{
  "head_dim": 32,
  "attn_scale": 0.177,
  "bias": "none",
  "parallel_block": false,
  "init": "normal",
  "weight_decay": 0.0,
  "dataset": "wikipedia_en"
}
Each number is 500 + 40 x the weight over the matrix's rms, rounded and kept within 0 to 999. Layers, rows and columns count from 0. Numbers have three digits each.

# k: layer 2 attention key, 128x128, rms 0.0824, rows 47-63, columns 0-127
# q: layer 2 attention query, 128x128, rms 0.0802, rows 48-63, columns 0-127
# v: layer 2 attention value, 128x128, rms 0.111, rows 32-39, columns 0-127
# o: layer 2 attention output (transposed), 128x128, rms 0.0932, rows 32-39, columns 0-127
k47:479444466495514500484462481474497500518519508511452466532528511511440476528497488483473537539473498518526488489495554461530502473504573510479478509494467487531480504505499484544462491513532515469557470492525526453570454449481534503508569501529492495458570509496503512483497417518504492496500513501531464529501500523552522531478477482475512464469531511513460510493498510512499573554530
q48:477547518491491514523522540540477450475544483526514479475485517511495491528481489553469535472524500485522526497484531468508502562450516472527456509469515520480468524488502472477498514496506505500475506529496513496517507495524486516509509530505489500470468468568487504483477514510557527513510530557491498517500468475501517516532460496523465440475508545478534490518543495486528501522508
k48:548522483520519495446530494480524511466505505500476468494482484492526470546501530527522490522520506480533534460538467439545507504495485539489495453535521434491471493482495516532512482488521476530563493478506509465500520519531451512416532529517516527492511523466507517489511533518531493557554438523517519567512523501447524457467487519516523484498517506452503503509528510451446520512504
q49:505524458534461508483473482456498480508513518485501532448520520468519497463478524523439474442533477467503492525529510531420554481480519500474492510457536531518489481486470507475543477471484528490489516502500530475480518487539515464463513492505501505562516478523485497461462492463523550504518488527529472524480523564533506512481480536481515475449523524497479516491526536476478466542504
k49:544536453480466520477511499585522483541504527476456484531477512501478531541555540498473479527489447533453427490459484471521482447499522497512548446515466487492492508527435479519504509458518447521482490476580485474506541484533480516486512482543546544539489492507476489514481461564555560528541460540546501483499527452452539533483561525544532474529491457522488493508485484504518493493499
q50:455509535483540440482527516445455542481491500500527498526485472529494488548486498476543489495504469476492529509471458500511471485499502512490510514504461515469512541474513515472505520514481510487447434526458519509492496498431508472492461530491512491483480515435524468478484502510497458490492548498493464483485462499513481472455522488516426494500531514488512497459468501546493542469490
k50:496459517515533460524469502425441529522479495517570514452518521519460474483479513404495513535528544488458559528540544526504469533491497419426459536548551492511465528488505498476502523523502487539505527510464554530464502558523476444485526486559493440528412512519527498506511518485461464493470511488480495522514541461467513474467520475586465506506481567461591477486517535529457508547511
q51:499491492486519446486504534499477504522446492514460537480503478504490501501519498452526441506554511518525513480537422479539494514488516498486486507527522492473502492521528564511508528525516513478485407504515452486524540530506480516472459532526497535513467523490490437537483509503520454480493531513481477527530526514549490466476530503490540527492492531528482510489466539477474462517488
k51:464443503495545508525456570577518497503457523528517501579505484507486531498501487519465510513444446550566520477444477493505473480474490460532462568482528445497492479562487508543494506483497512499505509459480450546518481454482486466553517523460496487477524564505493555507492487561465490455480524495498507460468503481537513467510551448482461543507492525521480505514506492475484541468525
q52:490488461481490496546508469487415520533453497478486514566528487534525520519506511477420493514500459524522467483525480518497482489541480455487477536552525439511524515518544549492494501522524515479536462495526471533578507505453511547496470477472495499525507552490540484480467467525458495511443541469480501512523474483485479484448576546512450559560487455507442491523464488543505494480438
k52:442469507503545562493498534461469556459457517560509528499474444555529475466472484512509561518511470520498533549509488568509458489518494518475551550498469501503473518507489469508508542557538485585490455539544524481529469476500505479552495534477510488483496526455504493548547528501473518473474540446448508505459474489491472473521500434486466518479470475494589473451546446560512506479536
q53:523510479505469440438528525466516457469498462485489504500502484496503496481505498516514507458536527485492487500464505498518523490488492523525496487473530536497533490482478489514455502509505510436504501493558487508521512495534579504477506541529524518508506503485442510504518534480532532544489485520487494529486449505493492529462523486492473475483520488466513485440530524482461501480501
k53:555477519544469497504496478511485465516479491496482502512499511459491479469497501481506526507463535526497483527542551489496491497550526462475522450503529522510501462505467492510527494501515525539570508511499509460511471473523518457510494565515466535506572511483490517558422488502497465475529458513509545525472510520441543515489455496516520511499496472519517514478495527482502525474512
q54:506550476550488444498500510521501544466470515498527508466484514461506526522478520470472486519502456502505536522503497443507492478509522539525536546504482510525502478456478487497524557497470537488500531533500526517546468475554447478479509529511493512528513498489473503558509537474566503511503534536500504476522510473467529484505504533534516486431538487513478519506514487495508520451539
k54:499427452472501543487523478523466461512489498504538472480499498484490497500484483523510451502477507467497478518498483521513490519465514486508505514529459561519547496517455495516521474493517491489519513464540480463539512554429481469437495423594496514500495485510525468478488505518508466557522491544545464538510500486511472498461523508513529466510532517482498488512469507493443445472468
q55:584476506509500515460512470507512474494516535452439491454491507480545536525473486517479464540473461549466498489463522527464545489497514511501499437447503517483515473530495497486520493444518487437548525436439497512478482485514533496449540510520548544508543532531460500499505549514518539519559451528539466535495516501463528490502522575497534434519491473482481510498511508472517529512490
k55:541534469463497475502509478509531475468476478425477424540484486491548576553556506508466516476523488482497460506518577463497511500467500540510510463505495504504467455450473467496488449449540455540457504474561449464544503498550557530535483474483518511512574517562496477478485488519516528531567495518531534505470518476534547530526528509513546455525509473513406543528538485476508480425439
q56:494518514488508451500485519474491426507530507491377480472532493481479506498501501475520475495509495510505501473477515497503506530512443564470566479457483546487532479522483493483507527532518525498504468483495545493531486507487556486498507535516502504514497526509473520509534511548498502535480524494487475490517492471515511515496526460516500443481509535475469481499518481473519501485494
k56:501486491511497572502467523524487464513495487450481498476467529556496533555518543454517510521435534455498512504530515471489534506503510504553526444496502533533450492510492452474462467465540456479508532494492513480512503487532476498511523469486520556521461490480514551520468484516506510445526519548482466548475518517403522532533454561489459512474476519479537481491455487514495492511493
q57:500524480480477520498514505459511517484551476502533526525561515486532554521550462503483565505490445553531493468465499456495513514507516502612467495483505501514485466516480464531491491503547501510515488501504492470478497453518548475493513497486520491503441464473470510496486523437517510565520497499500514537506468502521528508490493505523499467476535537488490458492520505490508505513511
k57:558436495505542490507529451535474461504450487480446476470504473435490492538523547519468468479544558488507456505531472521486554529503511491436507482474502481511483526501455528481476462528498521539511477503499454467509516528524466492471476446527505534512512560467495573468478496576508535526470472522506532486525490565481522472511490494475547482518502524441456479490509531480508548459479
q58:443509488455489490497468510495461491553520538467475517522521492509520473506501496483483521480486448504512497532506505546461453506514517472494514475497527521541505542560517497455478520549506544517489440502501477551540487534437502515498536466447532517500512498478523536488492478526447540496454546477434542476492518473510526480509558520490414519516461473492476480453509450498525489506449
k58:430528544495502521435496543535498499482434543583554523491451485502499483488489457458489493493497582469474532528539454511492505495481437496521482473575446548479469543526498434467497525522501510550531531526494535492543514522508536478508499531471492512499472512466512483550512546508477527517438570464470445516489508502543482500458407522489491529432426493503530475467509448536471506529515
q59:568542544608485471478505473505510518517485508508448431513514569476487511508512499530476469532535501552480419474463473486516523466498490465480505510537571512504505490481503550466532531516508512475501530521490478520539507498474548525473461514585490499509536516512444440515476526484491500508445521479506520474524437508507562477475490469504550473552544486446467554530459524476540524450510
k59:507490526453521510487509479472476474547530469505502467570446473545515546526537525541451523492506446551473511492516554547498497499544531564502480462436508514580495476499511481543534447464499462575485465470425508506526438497505491476491464493480493538501496464495511503491479487581469485499508489521557487526450576528511474512541519426471488479478477508515488484458457503528543468524475
q60:525476532509439553470494504504465520497557483476499496486525547469494527487524522524513502511529491478480470552452494428573547490489495525527495509527498493532498473460483484486547530485493471529462524525522510470518497537502544514515523510539523517487455454490474479474517480480542539479468469504487504511503438494511545531503475468455490463459561528510504515469500545495465506495532
k60:571518508494505494479504450518483503531487516512459467526480511427509520494492487489481472484491512500561469509483544475538490455523486506482535497495482560509507514474500551545506468471524455516466533516517491480533465485496445470462472503558489553495551540534451499482494474550541502542531506513539543523501564512482449439491506531470539504531488443467521474497502531484523476480540
q61:513492538484545493564489520560500461558509521520533424524546520538490527503557496503499544526495500494489475487497526467512441501481476550574477520513543490506522470539532478525482553448523412558463497491503485518566471471446566507532499485515479447516480458479513506515479496539454498520490507485543530516518524465510494538524496463501471499517510545505514528500472464508532448454488
k61:474505486510519488530478512480523498483537505518532513544538518516555453478475487495452535518516588454564491518519447514496510546488497504474511544498469539532497487488532475485490506568500472525481472539437554557555438510461473561506528505458546502425506475512509568450514503524486516497463531522519465499465484511484457519553508475452488518466533522481526485470489493474551545535470
q62:538507493489450490481471497563521493556483515493460496524533498428515543515526482480518459561495497470504455503488496511503493480506513508554461522505500500487506470486472513522588485458510467439498525466462486506411543505483461499521487492523466551521516520469496473465470472504537523505522495534541526461523509508492515483499514554510535483502498505486443506528449538454518506440498
k62:551526452453560521484542477481552456513482577508447452577485463476491472530517513479497466454508441455486523510507535554500520521492500518454495463465510537493546514508517522531467450459452481517452421483549502542524436467502485510508491445515480531533516470583488531467459514543462526496537538535538551497537494504509545514540508496515510480559537519543494573465487504509503445472473
q63:510500512485568529499542458487445521485500488533518479559528509512502508535511526488517510513495452499509486519450507510492446484492481500500500554495478478529477471479536505496490507503455464510454458485532472543537496463466504491522480479533502475461552506502506521478477501515448454533478494498529521504522488451498493466535520464498479481554495490519474510551493502541489525458459
k63:476510507487487500536476552488466482466503515494523520523486476512515471481497536505499549478530495546483578486520494483499483531486489504515538510476503504466470501556443504495502527564504506499540443523474519478524484494508480507502510489465475442512495530513545517510477473471485498519489490474497508487530529504460488506486504557463454512473523514432496490451503485555485524500483
v32:482459430518441489449479486514533529487483487562562488465502525529436522554512539482499501555419530507491588498526478423453555534524495502525445461457562458421502468523477505568484459539489524518545510507446558412498519509467480501500495508484592426509479488556513461561512529488517533560404513529484509502449492556524488486455505516496488495523519453506471531521553480458456511541485
o32:496462493505516551507543505503512475469531465535423493462505442506512442468561489542543547473591515513432449519486491504569499540437519552546511500491349538452498481562477549480489528434493533464466468489530542515474472425488530490482544532463508520455435533460481534482465470531583522391530473458470524552510440486481460540518483507501566487459549516523531501507468622533486541516553
v33:491464518491500484458394523466460472404609507520513529503433568506449482477429510502527494531578538500468481567534465493484521499493468451452428516502538503487511559501475471514538545569499519534561461522503474484493518462488512456496463513495518499457508525478488544543527468407528529488561476507443489532460491565464495523519482525434526502438522441520524502458548521471507524507510
o33:489499571509440470476540485532571534476432505490519539432435464459520539447465525484440470570516487527450559498535479415486475545514523538569406462512485530496453464502471474512510509455519565437513614460466620475500438556550462447541541516476493544549482494475546457451502500451559458499505495516537458486495579459547494530414489508530558520446532537486491428567496533488483525519582
v34:592445504542471494521503499499455451505492534467487512523434540502464504501544468503525483490481520439422472540467483449554483491458552495449481514508424550452508497460510485514462571528544541534478523529448473482461502510479518515495427525503472491480520485476517534546590439480481518412437467501524536515493499546474536510444496486550538557479518521495489509478531536446505451539486
o34:483537479494525534463480485568471515511422464503484488459456512484492510540458557456500504526509474547568458520514499455467515508514522491542442480509524485469472514518467488544501454444497479444493535499541489508493500488525490495442530454475467551533473524463512454511442596498537492478523540555527507503514501531454463478543510575501573502490476538484494486574447555544502501485518
v35:544514549466454549416460558492512508513475504502499532480454482473543572469445494485528446483531545460439505508524554497512494582459529473455528556488467492540457559547501520428537505511492514496535516524495448515491420474427471453446501530467534470533527478502539461503551412406540484536448469542497517590409455510484565549499504500480494568533539463469539461486492536524461546549451
o35:450511538522536512488506486557489425426575463569452492501506548501456501458514484539511504557514535544493435474466507428486544465478519543553478492419552531407489426498532439527424478452502502445498528512460489473430485503557569477497579532529472517523412557479488560504473507572483523463489527487555484521519515585488526497499426490494547439416516556442502477526525598468500468545544
v36:447510558471534469435491483524451510510576527558532476499597500541505462532482493540453553549420500504513471503531495478451496474522388464519512526455485456493539601483532494491609492466431520538558482473595463411565555495474440522544501446454570521508498519518517439470493492494484560470489549482501521497519493571524544491524488508449530420480513477531460551488596423469470456507497
o36:521455521487452473555527505441567523485517535476427465454464484480516561477448536493514506479520484499473544501477480519499516541541572602508473420470443522497520465529456573468486497530566535470521432496404580516497489500479483454507475584503525484452547532560520497527531460562532497507587526481410505519461515435516463577428554482541451592487451429498581473480469490488496472476533
v37:445464513538500480472502498514478498523487502463465459442453547482471488440534543491428527576488488500556489493489552466496447504450471484526527478552482441450511468574482533552474441493552546538495525544507466542565525524508546427537540550466396504477496511513554473512533466519511513451466494459474472572517512550521550501470573546510537457410491510488539477540521537531510533500492
o37:552509518462478471503406503535519522474477503568526489494434544435474510550490490486549458493523554579537501501526471490512554533471489500528486487555509478511486493490521487494494528513497417426463524521475498517472533505491437486488453453575556546474558489460463488485492551471536505461557531520532439506562449509467479443534498483490469540477523548507512545473486525471508514418487
v38:540498472541494508510513532526505540533455514479559488523543524497480519480558589473443541533464500488439487568466506479463466522586453506415401537491492491519491482577558465466491436449507531502481489519488485511539504474432510524501498509606491438420553515513518498522427455498513489467493424543481552477524433522547568522541507477470497489529480457506500589528504531473501491467468
o38:513524518430555472575595494513485482506486531554467484525520428436477478557492461473517507436489454514515496492524492513520457501462529498569526498500462466448478475480484529558450550507492543466447499463492500547499414504477531493505488447440501579520497524483503544449485484533468499467512587556501506464474532466485460428568541550526523491490509526507475501521516456590531511441531
v39:516471537533462532498402517511545465506432472515446488426521481536472475468417502415545455509604486562445536491444517523492483517517509437544544478598478411539504535531528567499471505448509517404438480558467543582402528522458479479449546498494542506504512459510457525479478519542542525463490507456496499563515482520480446436560505532501517570549415490561479473537508561526539457491521
o39:551430466477500497426536496503495518498494482440476540478532538471500499507592533520433511559483528434483435518526476473562555439469500571482527571492556545452469477468570536513561466495428449555522494471552432475474515519542571506532411561548490457497461540522479468456544492465480486552443496488541465482469476536595566458488492476499503510512547507459484519503536551420489494501480